From a checkpoint of a small transformer trained on Wikipedia.
Size: 15 layers, width 192, 3 heads of 64, MLP 768 squared ReLU, vocabulary 8192, 20.9M parameters.
Training: a variant of Adam for these matrices, 535M tokens.
Each number is 200 + 40 x the weight over its row's rms, rounded and kept within 0 to 999. Layers, rows and columns count from 0. The size before them is the row's rms in percent of the matrix's.

# layer 4 MLP up, 768x192, rms 0.173, rows 221-239, columns 0-191
114,196,183,307,209,241,186,191,188,256,212,233,229,221,148,234,178,84,133,210,213,207,171,168,229,133,286,193,174,213,186,217,205,205,194,190,235,156,188,147,224,264,245,248,195,251,266,184,182,204,256,157,205,213,218,210,190,168,224,155,259,222,223,235,200,210,180,280,161,195,215,211,200,139,176,146,223,293,202,186,290,215,274,215,143,227,181,111,116,224,229,175,232,211,179,260,176,295,164,233,148,172,229,137,181,207,190,99,227,230,257,173,270,178,182,183,197,192,227,201,175,206,215,205,153,255,268,156,225,186,170,123,193,215,203,177,122,260,146,190,143,173,225,171,156,215,210,242,187,162,144,251,175,134,172,229,227,155,208,190,206,158,151,242,172,147,139,213,181,237,190,166,259,193,209,209,143,248,175,173,193,259,167,170,269,188,170,216,176,197,171,197,162
112,115,160,261,180,206,178,219,196,179,197,150,196,238,182,270,212,187,209,242,286,229,177,156,211,237,185,231,200,230,240,201,191,137,157,271,208,159,250,213,288,227,188,214,238,133,156,214,266,202,163,232,182,257,169,189,163,177,222,214,218,144,144,163,224,137,177,231,180,220,268,273,194,150,202,267,200,211,283,189,193,255,140,198,128,201,292,223,205,203,263,204,253,222,267,177,244,167,160,227,161,193,151,194,215,189,142,148,171,215,212,167,244,239,211,222,257,266,216,188,215,184,199,220,189,194,254,247,233,208,161,213,165,168,216,262,214,179,201,308,224,184,190,266,170,203,201,198,148,212,197,133,173,192,236,181,191,247,220,238,237,254,193,192,161,182,172,171,117,318,196,182,118,241,229,154,94,184,244,168,237,219,210,236,234,249,203,155,188,166,195,263,201
099,137,184,252,137,200,139,133,192,214,236,211,250,192,251,241,191,219,213,158,231,198,228,163,170,173,174,227,223,209,257,247,204,147,219,161,254,189,213,128,203,237,256,195,193,244,218,212,231,225,204,214,147,212,182,249,180,162,188,190,218,238,227,189,284,198,201,200,185,241,206,155,198,244,196,149,247,199,187,245,184,148,259,177,106,181,214,220,129,225,251,111,223,107,206,219,208,187,261,157,161,177,171,155,143,199,233,168,242,208,170,135,163,239,245,181,213,228,238,152,132,213,130,206,102,233,180,231,232,208,314,195,212,175,216,230,225,96,190,186,184,296,223,128,258,224,253,255,169,182,212,153,202,207,153,199,203,137,165,234,198,230,200,252,220,204,169,187,148,256,174,208,210,210,198,269,244,245,253,234,215,153,179,235,200,216,265,169,130,212,230,133,272
106,206,178,226,100,292,194,178,194,135,210,199,207,181,222,202,228,162,156,190,237,210,237,203,196,151,227,184,226,194,221,204,198,125,137,324,248,105,211,239,249,191,255,163,186,245,254,180,247,191,201,215,220,239,199,176,171,154,240,190,319,205,195,155,193,164,201,202,171,268,220,237,234,198,180,178,195,174,298,222,198,240,186,229,194,208,204,162,156,211,222,224,198,229,175,195,242,290,192,160,226,253,189,256,270,183,189,146,199,165,257,157,191,164,118,185,202,236,177,136,188,215,209,292,154,335,226,169,223,175,181,208,233,145,239,291,216,184,249,151,187,189,210,181,206,230,191,235,170,194,189,206,245,190,108,231,195,176,220,193,187,181,146,215,162,169,169,154,208,228,193,209,274,229,190,129,133,252,195,286,186,134,191,207,162,206,241,182,227,184,204,158,171
087,163,172,225,203,210,150,152,145,191,139,239,338,156,241,208,212,185,171,231,241,207,188,231,190,198,149,232,107,223,247,166,165,182,179,189,189,204,168,168,227,230,265,172,209,263,220,220,244,157,167,160,208,218,260,140,234,217,221,209,207,246,173,210,173,120,208,177,210,166,111,224,166,173,162,234,143,221,208,196,189,166,174,189,130,195,205,202,148,258,231,205,231,169,237,194,113,192,188,202,218,217,178,225,189,131,148,206,231,181,245,221,191,146,273,185,152,204,220,148,128,168,166,230,163,238,244,205,194,72,210,147,185,225,203,170,131,203,223,145,205,131,199,217,237,209,183,196,186,204,201,206,279,188,192,195,207,100,156,200,209,256,256,263,217,220,220,223,204,266,247,246,211,221,268,201,173,284,241,230,229,213,96,177,143,145,165,299,185,189,213,212,190
091,193,235,226,202,179,183,207,214,156,233,219,214,159,247,216,292,190,178,167,205,214,198,205,207,157,199,248,193,177,222,252,255,216,163,257,244,216,217,171,201,158,156,195,203,216,153,203,226,168,182,217,160,157,189,200,172,180,220,192,230,113,212,111,215,163,169,186,260,179,280,174,197,225,168,193,124,262,243,207,224,210,217,166,155,158,203,228,110,185,219,234,250,193,144,276,140,281,182,265,214,174,237,133,207,240,216,186,132,191,189,202,197,247,82,216,218,295,213,188,151,162,236,222,232,228,218,146,209,202,226,127,215,259,189,198,208,205,238,187,121,272,178,213,229,239,245,182,205,173,240,175,241,150,247,186,255,195,200,224,262,190,191,192,212,184,283,119,122,261,206,263,257,175,107,257,234,291,234,214,246,178,171,186,193,259,165,157,198,174,160,261,193
108,216,252,196,153,173,162,200,184,151,189,192,203,211,199,127,187,190,212,169,155,119,219,244,220,194,151,204,199,219,281,225,150,152,157,245,202,215,229,166,214,226,215,243,192,175,168,187,227,205,243,142,194,173,169,182,151,183,207,260,169,200,243,217,199,248,202,258,148,220,195,244,204,199,155,232,197,208,224,235,278,251,188,275,260,182,194,205,186,176,226,211,175,145,203,238,241,293,168,116,164,251,180,214,226,184,154,141,201,168,192,127,242,183,199,167,285,191,141,164,142,197,255,218,185,312,304,165,140,215,180,194,170,231,210,196,200,188,178,156,182,169,198,176,208,175,164,191,153,233,156,271,275,201,192,160,175,212,216,298,214,266,283,179,215,250,200,179,156,182,241,202,216,220,172,105,194,246,311,212,195,168,178,257,258,214,227,91,193,192,195,162,267
100,176,180,167,256,166,207,292,147,213,237,178,171,222,179,169,196,179,191,188,182,182,151,156,118,168,217,223,166,197,236,211,256,208,231,178,251,216,204,207,223,204,190,150,271,134,155,169,226,217,190,144,195,242,147,185,182,209,273,261,158,262,176,287,209,197,137,240,170,145,151,240,211,213,210,220,244,170,224,169,191,185,177,187,194,153,202,218,177,216,245,138,173,234,189,110,197,239,204,246,165,215,187,190,219,216,154,191,179,143,202,180,229,192,205,191,232,267,176,180,172,241,273,192,200,224,220,298,226,242,254,211,180,206,226,260,198,227,191,133,267,150,126,279,208,209,243,228,165,144,255,177,123,274,215,287,137,257,226,180,214,227,174,196,187,167,220,245,235,240,142,133,149,227,195,118,202,233,186,221,229,157,107,290,200,192,134,236,201,177,215,296,205
088,190,162,156,202,205,185,226,177,209,243,297,156,243,245,133,158,168,116,156,210,204,243,181,207,168,218,196,211,236,221,204,170,246,106,203,255,184,153,198,298,249,189,216,246,188,156,270,203,211,96,214,216,172,193,147,216,270,240,229,253,216,203,166,204,237,142,204,127,151,186,229,169,227,227,236,234,212,257,214,197,207,208,152,204,183,214,220,164,159,187,196,141,188,237,178,167,206,255,225,186,278,200,145,210,146,82,92,167,147,190,225,144,199,152,190,207,158,159,119,170,233,266,234,209,226,213,150,166,269,159,221,175,154,283,164,183,241,235,170,236,178,183,244,225,198,173,225,200,215,155,205,242,166,171,223,200,235,173,208,242,220,208,307,186,245,194,233,225,209,224,146,162,180,229,204,170,171,219,213,284,179,207,256,208,174,235,163,261,192,220,117,179
101,262,233,269,208,144,248,215,195,137,245,202,166,233,265,220,138,240,208,185,242,248,211,282,202,199,203,154,168,104,212,240,207,152,165,210,308,218,170,196,226,191,221,165,178,260,200,217,224,179,150,215,204,243,165,214,191,184,225,166,197,199,191,222,239,152,208,248,156,246,174,223,168,178,149,151,208,214,238,160,216,241,277,199,203,233,234,256,203,278,263,148,212,181,195,259,200,176,203,209,191,168,173,283,213,228,172,239,187,185,197,200,155,183,171,178,245,225,278,138,192,177,220,240,198,249,222,204,159,210,166,143,183,146,197,235,151,180,254,220,271,205,169,222,166,245,220,257,173,227,183,228,258,130,95,182,162,233,198,206,295,187,229,244,205,213,259,133,219,233,113,149,192,190,109,109,203,189,232,224,296,192,120,178,203,184,218,143,196,219,236,239,183
112,175,241,186,235,219,156,131,238,209,162,169,241,209,227,254,226,142,235,150,275,171,162,238,216,229,308,230,176,156,201,224,253,182,135,261,211,212,229,135,208,288,184,172,201,234,197,206,218,171,203,250,112,196,223,216,235,174,213,247,207,229,235,196,143,147,187,234,151,187,203,216,151,126,176,156,315,216,272,200,215,155,174,198,226,160,147,224,243,250,239,190,251,225,136,163,225,229,190,168,175,134,244,147,186,141,144,183,235,219,273,195,147,182,191,169,250,273,282,180,216,121,228,167,211,196,216,182,188,209,192,147,259,217,209,217,209,176,194,259,214,254,192,229,203,196,240,241,233,200,225,169,192,169,130,242,199,234,231,200,192,289,165,219,148,288,285,221,127,202,202,199,220,239,224,210,178,194,180,269,145,191,191,244,215,239,229,229,171,186,157,123,229
092,179,197,188,174,114,239,217,229,170,264,169,253,182,224,231,153,177,184,150,221,226,187,153,228,277,244,166,192,226,200,199,183,195,124,214,227,122,190,210,227,159,209,240,227,226,224,154,189,230,297,154,174,164,237,210,132,227,179,218,228,258,171,151,178,130,238,229,201,194,176,156,147,202,175,199,215,223,238,219,210,183,239,187,174,219,193,166,122,223,196,149,184,165,189,282,140,202,160,253,173,198,241,159,183,100,160,244,208,179,192,223,197,131,223,155,207,190,185,167,150,184,165,271,111,206,256,157,246,144,273,153,192,164,202,195,190,147,251,117,209,219,194,253,242,222,256,231,154,171,222,193,180,139,126,228,234,267,176,178,245,239,178,241,160,150,252,163,90,202,120,173,239,235,212,136,141,222,186,198,243,200,211,245,235,195,152,230,132,131,202,194,196
102,129,228,215,226,140,220,184,186,232,262,200,267,163,217,255,198,177,176,245,162,168,147,176,183,231,150,241,217,250,235,187,193,231,203,208,220,128,215,153,212,281,266,187,127,119,205,208,163,123,217,208,177,196,183,191,161,143,199,239,186,200,181,200,168,224,149,245,196,243,136,204,224,196,183,146,191,242,230,196,220,98,187,233,194,146,262,174,178,176,159,162,150,194,255,238,115,180,158,224,257,217,236,289,246,116,231,218,138,225,158,223,219,189,179,226,239,258,232,261,191,149,252,248,234,207,283,132,204,163,182,158,129,214,198,229,176,192,209,163,184,231,138,231,215,218,219,186,166,121,219,136,168,168,209,146,222,223,255,291,216,187,181,232,192,169,231,181,133,196,246,134,230,210,212,235,97,202,169,260,261,199,192,280,196,223,202,171,207,217,202,239,197
096,139,197,251,205,262,202,251,174,219,228,209,273,188,234,214,192,212,117,241,263,163,212,215,184,256,232,227,184,208,188,200,192,108,142,199,203,196,184,277,206,265,217,205,227,195,175,257,264,172,244,258,180,292,200,179,172,230,170,173,221,148,167,229,222,177,230,239,229,206,240,239,202,202,169,278,240,225,297,178,154,173,134,215,154,193,239,253,169,169,259,265,127,162,186,243,246,185,191,220,133,208,175,217,160,197,152,206,154,226,181,200,225,172,166,210,182,257,121,269,182,209,226,181,217,246,264,208,236,215,210,188,220,180,224,184,134,163,257,249,245,189,175,177,213,243,245,172,171,146,183,190,235,153,214,292,166,193,196,239,186,241,155,349,197,191,220,201,221,303,124,213,203,203,220,206,90,221,216,243,190,178,218,250,183,183,191,230,155,167,174,167,226
091,232,164,242,229,217,184,291,145,194,233,191,217,205,237,255,225,158,146,168,172,239,170,199,197,169,193,187,145,184,162,259,211,217,114,224,216,225,160,188,206,160,235,118,198,174,228,200,176,164,154,182,245,200,127,222,193,146,218,244,250,273,178,196,192,215,127,202,98,182,138,257,214,290,186,250,250,179,226,150,231,196,227,195,221,170,221,209,114,213,258,227,194,151,250,189,219,185,221,203,240,211,208,126,192,232,189,156,103,247,219,198,231,228,105,206,236,264,203,168,213,200,250,253,186,193,274,227,160,166,205,188,157,212,258,188,226,147,192,183,211,203,180,208,232,205,221,290,151,203,192,210,187,187,219,220,215,164,173,228,219,191,149,193,121,228,226,144,205,189,154,129,134,209,162,298,128,143,147,190,262,216,171,216,202,225,253,95,230,238,145,239,201
103,214,270,217,177,220,268,188,198,224,179,119,238,194,179,214,180,137,138,91,205,217,177,160,170,224,232,242,199,209,165,229,231,190,179,214,220,237,197,149,271,256,202,196,217,206,160,214,308,203,237,170,235,255,211,176,239,224,132,291,211,247,227,210,208,129,187,245,216,107,232,170,211,193,139,207,216,193,197,256,178,145,159,218,175,174,240,153,218,143,271,223,164,191,151,221,249,197,196,172,244,230,215,262,193,137,151,201,154,192,247,209,198,220,222,173,184,204,200,233,210,148,202,209,171,220,233,210,194,105,247,197,191,214,200,200,160,158,245,210,145,224,171,216,151,177,267,218,179,181,192,225,100,183,150,196,229,146,192,172,167,180,191,158,229,131,172,209,193,242,103,127,201,276,216,160,156,176,257,240,214,99,230,182,168,254,173,271,190,263,204,119,142
096,299,232,209,205,120,168,262,156,240,184,168,205,258,270,243,151,192,224,260,113,181,154,120,197,208,222,231,183,221,231,272,247,217,228,281,237,224,222,179,220,173,181,158,233,119,240,244,169,251,157,155,251,247,214,196,244,250,214,208,235,235,199,231,114,263,281,252,196,215,108,198,191,179,176,186,180,236,263,207,190,273,161,235,243,194,196,194,230,216,173,117,186,147,186,152,143,193,227,233,211,231,195,214,163,181,172,234,152,211,186,178,232,169,77,189,184,211,159,67,208,133,260,205,186,166,200,203,166,209,184,210,210,241,249,160,128,150,238,233,196,217,182,225,250,174,213,283,176,208,238,174,214,213,200,196,206,212,239,218,235,210,189,244,217,218,269,124,190,232,228,161,215,192,197,176,179,240,220,195,198,235,213,215,175,238,257,166,193,183,146,200,258
104,242,261,212,210,245,197,209,161,246,158,160,210,175,216,157,295,125,209,220,217,250,125,218,152,164,236,252,195,204,227,238,212,278,143,162,217,241,176,105,298,196,280,173,226,201,238,171,220,183,166,253,157,264,208,224,151,243,186,177,109,200,256,224,241,155,175,189,216,199,165,194,188,193,164,264,284,211,226,191,203,194,118,202,219,155,168,171,233,212,225,164,229,176,160,228,195,248,287,122,216,186,188,177,287,211,121,209,178,186,215,203,166,243,191,177,177,211,256,194,148,149,250,301,232,214,201,268,239,240,183,209,233,232,183,221,227,206,219,150,203,208,142,219,263,253,191,232,179,127,256,185,209,241,161,169,159,239,218,173,190,193,174,257,175,234,232,186,198,267,179,230,234,192,139,160,247,205,197,222,217,215,150,242,250,183,179,218,184,159,182,100,146
102,206,200,141,201,207,192,219,144,181,119,153,178,212,223,212,248,99,187,219,166,176,182,149,207,236,160,246,165,266,255,197,196,161,182,212,236,246,195,209,294,278,218,223,216,251,165,274,227,117,203,201,125,197,192,196,165,210,205,147,217,240,265,241,198,211,171,159,185,159,239,185,166,256,197,242,265,215,245,178,183,207,154,159,190,219,241,191,193,236,239,105,231,225,171,225,206,251,146,225,201,216,147,188,241,160,211,193,280,144,219,161,163,211,198,154,214,237,135,202,77,187,220,195,237,194,243,192,211,146,146,226,180,237,302,243,120,190,281,208,203,246,210,222,280,184,211,222,176,184,117,196,181,130,181,191,162,245,281,213,276,173,210,212,207,231,207,214,126,179,213,245,193,278,157,187,199,182,245,226,263,179,216,207,188,193,200,197,246,152,256,240,196
# layer 4 MLP down (transposed), 768x192, rms 0.164, rows 221-238, columns 0-191
115,201,174,268,148,251,208,227,231,231,233,205,225,158,207,134,239,167,155,242,213,173,119,214,181,176,218,176,238,237,125,177,220,197,262,158,225,193,157,185,184,171,207,203,184,146,191,188,208,157,247,128,232,255,177,256,228,154,236,172,162,154,199,221,185,233,243,211,233,164,203,188,121,221,190,230,158,227,220,273,130,173,210,223,88,206,171,166,180,204,206,183,217,189,181,172,210,172,220,185,169,170,228,279,245,217,248,261,212,245,315,177,200,201,211,166,173,167,242,270,203,189,192,256,230,237,193,178,272,170,250,271,161,243,189,182,123,220,78,191,211,216,231,152,174,163,145,147,198,185,197,237,235,200,180,262,159,245,233,229,217,131,173,173,136,178,236,148,213,252,303,192,267,190,249,195,108,184,198,194,207,248,216,165,236,125,212,240,163,156,199,201,140
106,170,190,179,211,168,263,213,220,186,203,187,100,252,250,236,148,157,262,159,187,247,255,170,160,243,252,171,122,226,212,201,152,219,175,177,190,194,225,283,195,219,214,223,236,170,147,213,170,192,195,218,157,251,220,235,183,192,177,178,156,193,243,178,192,152,228,263,226,244,175,156,142,223,165,222,168,252,177,147,134,225,158,263,178,244,219,249,226,209,200,244,196,154,206,192,148,179,195,205,202,177,145,178,195,225,291,240,252,164,211,194,212,175,241,191,169,247,134,121,267,174,199,165,141,226,189,136,154,160,157,179,207,192,121,173,181,230,133,211,204,263,179,190,212,208,172,222,166,300,159,141,230,162,215,168,198,173,189,178,137,142,238,252,192,196,220,161,98,207,266,179,80,219,185,147,139,224,155,172,167,171,159,147,179,155,198,189,193,121,213,241,279
103,179,196,224,156,186,221,211,246,229,114,247,162,246,231,190,197,185,208,211,130,232,261,171,221,198,244,187,203,233,240,202,171,164,231,256,241,175,178,239,198,198,164,173,168,184,195,90,139,242,204,151,190,280,241,210,197,164,158,119,186,238,218,220,209,301,223,245,187,198,206,131,195,137,224,116,175,234,210,187,216,172,290,244,223,221,193,180,105,194,170,195,210,200,207,196,210,175,210,187,218,162,174,205,157,213,219,204,174,187,191,220,245,250,155,295,184,282,206,198,246,241,221,225,192,188,213,202,216,222,190,246,217,218,69,249,191,286,247,186,238,252,149,240,142,208,201,230,220,236,204,185,124,263,226,193,243,223,217,168,144,219,212,204,180,219,210,197,210,225,221,272,195,190,227,210,122,212,115,185,178,244,98,116,157,229,166,248,100,154,209,165,204
095,217,155,162,156,195,251,216,150,243,184,158,214,137,239,210,194,209,212,149,229,182,149,242,166,189,218,164,226,156,201,167,193,221,194,179,185,207,192,262,183,169,236,147,142,211,279,151,178,143,182,290,223,206,146,214,209,251,205,150,173,157,252,184,158,156,243,114,172,216,249,195,164,195,199,174,208,195,185,213,76,163,197,188,234,239,130,222,248,221,110,152,196,193,120,140,243,251,225,232,222,149,211,229,229,243,265,292,200,239,165,235,235,205,169,167,206,182,234,172,256,204,239,196,205,174,201,230,99,268,165,198,226,231,260,174,252,159,193,184,187,198,246,174,297,191,199,185,234,217,205,185,185,191,198,182,316,222,150,199,155,84,186,183,185,201,256,209,255,123,155,184,236,160,231,214,212,174,150,157,199,146,197,160,130,247,175,186,232,148,217,198,214
089,145,242,230,237,164,232,110,152,207,162,193,230,266,180,191,195,200,215,216,235,153,214,184,241,211,161,226,189,199,145,222,146,213,211,119,108,188,177,226,142,252,180,249,112,219,231,166,200,208,197,209,246,187,137,220,230,222,127,209,189,237,159,282,207,271,215,178,171,152,142,272,219,232,258,198,206,227,216,175,161,148,181,103,183,200,198,226,172,182,212,207,197,177,268,172,150,147,250,226,134,208,270,223,257,281,177,240,109,260,223,280,206,245,243,218,166,207,272,179,243,250,167,203,236,203,219,215,241,131,166,174,148,189,267,214,176,218,165,183,178,157,157,135,224,103,215,214,204,214,166,166,198,188,212,239,184,176,181,276,184,232,251,152,117,231,257,148,169,208,216,218,154,248,183,223,212,202,165,187,252,263,209,155,187,243,144,208,227,193,190,220,214
094,223,249,202,174,175,213,154,210,256,185,262,165,264,229,227,207,222,239,195,248,233,163,240,197,234,228,165,230,133,222,280,165,208,176,181,232,168,182,179,315,251,205,203,223,217,161,126,170,151,238,202,213,186,203,183,175,252,244,215,225,236,144,267,186,197,185,241,293,247,204,223,183,199,298,186,219,163,208,187,207,109,206,178,211,237,259,129,197,203,155,146,152,266,219,191,162,170,242,217,135,177,232,175,233,232,210,240,213,244,229,246,150,179,217,136,187,172,214,204,205,177,220,292,183,208,227,205,198,208,201,123,247,243,193,206,200,197,155,179,148,213,183,183,187,234,227,237,162,335,237,198,240,135,157,213,144,151,186,221,173,158,250,189,206,264,209,260,157,262,170,196,145,242,177,120,187,276,212,260,231,220,188,162,271,248,230,135,159,171,267,235,208
102,217,221,136,210,162,261,193,203,197,155,168,218,175,223,121,155,164,235,172,174,238,227,157,194,184,149,139,168,174,238,243,124,250,229,174,138,186,189,226,181,166,316,181,122,227,182,168,168,190,213,103,257,162,187,240,144,200,147,206,262,277,165,230,223,162,216,180,212,230,162,130,174,203,191,240,104,183,219,182,295,176,203,211,187,164,198,265,215,191,220,218,218,170,185,169,184,179,210,176,163,187,241,207,193,198,217,167,183,163,172,194,306,157,223,162,185,210,145,165,184,203,234,248,252,156,296,189,175,236,229,250,156,235,134,172,217,171,174,140,249,153,144,117,226,208,185,210,241,234,236,186,167,262,181,182,184,264,225,220,121,246,181,145,158,213,194,181,227,150,277,221,200,191,195,143,241,214,272,203,207,160,161,259,210,183,216,108,188,176,188,250,235
103,179,220,220,225,100,205,168,221,206,168,242,160,138,175,154,211,175,148,172,228,210,132,150,228,190,219,137,196,210,194,200,213,292,223,220,159,127,254,163,221,268,197,220,176,185,189,258,136,192,229,171,185,165,144,201,254,210,231,251,223,198,286,188,167,174,145,162,240,245,117,221,210,163,199,152,136,145,124,279,194,210,177,196,182,238,156,178,120,233,213,242,184,233,191,216,201,196,220,239,267,231,159,252,183,147,227,168,205,180,140,161,231,217,185,256,207,159,181,191,175,201,225,232,154,158,238,225,259,128,216,221,129,222,168,254,224,118,158,204,174,311,195,186,241,196,249,194,270,218,210,195,243,213,253,159,203,166,231,141,223,176,229,298,254,245,213,221,229,191,211,227,182,230,240,194,138,170,192,227,151,214,206,130,183,159,219,158,120,226,280,167,203
084,136,174,193,197,126,198,257,211,152,249,178,251,219,265,209,154,174,216,180,199,191,146,213,139,229,146,86,278,240,169,175,158,126,221,201,100,266,205,202,232,229,219,158,176,221,167,183,206,220,233,191,167,183,245,226,244,260,258,208,249,253,190,205,260,225,205,171,164,183,243,172,244,266,182,239,201,164,163,200,210,229,160,240,200,198,203,190,213,250,163,208,157,172,224,218,142,248,238,183,155,165,269,175,199,244,189,145,172,203,286,175,219,225,263,193,151,218,217,218,228,182,245,206,258,200,213,171,139,227,190,261,157,143,153,223,238,213,149,223,214,278,181,157,235,245,167,216,230,223,229,138,155,137,127,224,227,159,164,180,284,136,182,208,184,223,128,170,200,120,152,108,147,263,234,159,207,160,159,243,241,184,206,146,224,199,211,171,219,216,258,213,240
104,183,181,144,238,188,245,184,167,219,262,220,199,145,203,212,173,202,226,272,245,152,181,221,277,212,233,198,214,166,206,167,205,239,170,209,205,217,234,183,104,174,191,164,182,157,202,227,142,196,229,152,266,179,180,213,146,289,192,155,224,188,194,138,224,121,167,170,206,265,254,172,225,183,195,216,214,231,115,179,188,154,195,203,257,231,213,253,163,158,220,198,193,148,234,201,171,122,222,197,187,164,146,212,239,237,223,149,193,184,262,223,266,190,212,247,193,235,113,284,159,166,170,196,201,174,135,175,215,225,176,259,184,174,197,226,201,163,213,157,133,192,188,252,226,94,189,130,209,240,184,253,165,171,200,202,163,301,185,220,181,184,140,165,255,145,188,222,187,149,217,263,209,209,261,164,264,162,127,177,140,236,201,149,185,174,207,129,217,122,151,307,184
111,205,212,212,123,204,208,141,181,201,178,151,220,223,203,215,216,191,191,189,246,172,187,190,192,196,207,174,222,227,229,126,186,252,134,240,158,133,160,245,199,232,166,175,161,129,244,216,194,190,141,161,216,135,246,186,160,210,158,229,289,189,237,203,157,229,205,131,173,224,185,170,204,141,222,211,256,156,196,142,270,204,169,144,217,156,224,175,223,226,185,166,199,217,241,130,175,255,145,184,188,43,185,223,244,148,163,191,160,197,215,223,202,233,242,205,161,206,155,272,240,221,212,169,215,173,163,172,153,290,177,283,230,238,185,252,189,160,158,163,174,188,292,304,198,161,263,219,228,264,176,142,244,217,193,186,213,202,256,132,147,194,218,168,92,192,189,230,211,157,208,230,203,203,251,190,251,153,166,123,157,204,222,181,141,259,201,259,220,179,194,177,198
093,186,162,197,211,204,130,205,180,163,227,188,143,180,209,129,183,173,146,232,231,202,252,105,215,248,148,187,172,250,144,200,180,176,222,220,204,204,187,180,273,173,232,162,213,207,237,252,233,204,182,184,191,264,244,215,199,260,184,165,180,115,203,146,154,238,197,174,241,219,239,207,213,126,131,228,216,253,193,179,177,150,164,178,259,227,137,148,174,191,190,181,245,212,217,221,260,173,288,142,187,220,166,139,179,129,184,188,261,210,177,240,180,258,195,201,166,193,199,172,213,156,204,221,223,178,65,140,244,225,242,293,217,195,250,208,193,273,145,175,223,149,212,235,168,209,215,213,158,215,274,237,230,250,175,151,188,161,137,98,169,200,173,135,194,190,161,240,195,221,178,236,144,221,172,166,138,203,204,139,207,230,143,203,170,289,201,236,199,101,186,244,167
099,273,151,200,230,214,205,236,189,243,252,216,193,204,235,216,212,279,280,218,76,174,157,170,203,190,212,141,191,160,272,196,129,245,235,223,174,213,143,205,219,195,235,175,227,177,237,230,198,230,258,189,221,139,164,159,204,159,227,180,241,266,175,234,224,194,174,218,207,167,218,178,185,201,193,126,253,179,172,188,165,136,223,252,201,198,215,105,199,241,213,239,195,223,131,132,239,207,273,250,269,306,151,222,216,292,162,260,152,237,250,140,160,213,135,200,266,200,221,248,191,228,205,247,243,119,194,209,212,192,248,156,202,139,169,190,246,188,275,175,180,209,186,255,157,226,161,223,189,207,225,170,173,256,166,207,211,220,158,239,225,239,242,148,218,274,168,269,157,249,169,210,252,191,186,130,254,235,151,260,210,139,180,187,193,205,148,189,208,197,189,188,190
095,281,260,187,179,207,231,291,203,224,206,149,232,222,202,250,195,192,247,173,157,170,213,269,298,289,129,194,145,206,189,228,150,181,264,202,126,230,165,204,154,165,196,188,234,300,272,180,209,268,181,195,210,201,216,193,152,195,186,243,199,206,170,217,134,245,221,181,282,192,250,152,162,160,234,146,214,205,146,184,165,141,141,224,187,210,199,232,213,190,127,235,203,133,200,190,247,237,219,219,219,229,200,282,212,196,170,195,197,213,196,189,243,175,145,230,287,272,164,226,245,231,174,202,252,169,206,133,211,208,196,186,236,170,153,144,214,175,148,180,222,180,192,217,266,231,181,202,198,197,157,111,231,234,130,213,195,127,223,252,239,239,210,189,252,181,180,160,211,128,214,176,142,261,204,211,228,188,154,219,190,183,179,184,162,206,139,343,175,221,222,217,241
092,282,142,205,157,219,207,91,251,123,170,236,225,202,175,223,207,197,185,175,214,170,215,233,269,181,246,181,291,196,200,306,190,197,201,237,156,158,217,192,171,184,185,167,166,165,226,233,179,173,139,220,191,202,278,202,168,224,249,180,196,174,205,195,196,200,192,270,203,220,218,197,185,156,111,191,246,204,165,167,200,220,200,225,207,200,273,190,165,168,185,202,201,224,200,171,249,193,175,259,191,261,188,187,158,209,136,126,244,210,178,222,77,137,216,239,224,155,107,264,181,208,95,147,184,210,205,235,238,249,137,219,224,193,150,236,160,164,238,229,175,228,163,237,213,229,197,233,207,265,216,194,216,239,193,143,244,298,206,117,259,188,192,220,238,165,188,144,200,192,215,203,226,214,273,190,219,132,264,290,160,123,236,182,199,234,175,256,202,217,238,199,166
102,253,182,143,211,227,254,245,137,254,157,192,201,158,211,233,242,201,224,171,177,272,181,185,167,215,204,239,138,200,159,100,196,136,276,177,204,206,207,212,203,249,167,219,163,231,176,201,184,262,159,248,191,201,109,241,236,264,217,177,174,240,200,211,233,214,131,163,207,189,156,162,213,228,211,196,162,215,196,213,186,192,247,165,254,247,147,195,210,276,203,332,222,244,203,182,252,139,124,171,229,164,237,199,192,163,111,216,220,192,148,113,156,219,213,188,194,169,191,309,140,276,259,157,194,206,155,145,178,149,238,221,266,197,277,161,227,209,206,207,179,203,208,197,202,224,216,157,122,167,186,197,211,274,215,199,171,267,186,201,186,250,166,90,202,222,191,114,203,269,167,166,209,179,201,272,204,166,229,148,219,194,235,213,170,208,198,175,168,204,239,208,219
098,224,171,246,190,265,217,133,226,220,298,140,190,191,200,198,196,180,204,207,180,199,213,276,229,205,175,223,137,229,212,207,197,193,205,285,177,218,176,221,203,126,83,215,195,157,192,142,221,269,210,227,162,248,261,157,131,207,178,205,215,231,268,234,241,191,160,207,184,193,312,144,238,218,196,235,220,163,222,207,171,190,261,150,198,257,180,170,178,189,224,210,196,124,182,200,225,173,140,140,276,203,171,141,182,203,179,146,241,218,202,212,198,139,190,234,250,238,185,269,220,268,147,170,176,254,237,215,182,228,216,202,206,196,133,173,217,242,182,213,171,130,158,198,235,192,181,267,181,146,223,240,151,209,198,167,171,273,212,276,231,193,128,171,177,122,208,214,169,166,180,207,180,114,180,255,151,196,293,96,170,185,230,235,156,175,176,198,197,153,130,242,211
100,133,237,119,209,266,240,193,155,207,180,213,184,257,175,171,231,186,251,194,200,236,161,213,245,233,221,244,225,240,156,173,149,255,147,217,243,265,176,238,150,264,172,190,216,173,234,175,243,161,146,151,209,231,155,194,106,228,211,199,276,231,219,202,179,277,203,172,130,187,157,220,142,224,200,176,231,217,140,267,139,181,194,244,190,157,239,201,227,219,177,188,224,174,163,223,212,185,222,194,214,226,180,160,201,221,236,210,121,256,172,245,266,216,201,199,233,233,206,266,153,174,237,177,280,44,190,214,159,121,182,280,180,149,121,261,203,238,179,240,207,232,207,159,113,230,227,183,227,208,213,187,185,245,221,208,287,196,218,281,205,170,167,175,182,227,151,99,150,166,214,189,198,196,179,182,191,138,186,214,181,196,212,246,147,237,229,191,190,172,192,133,218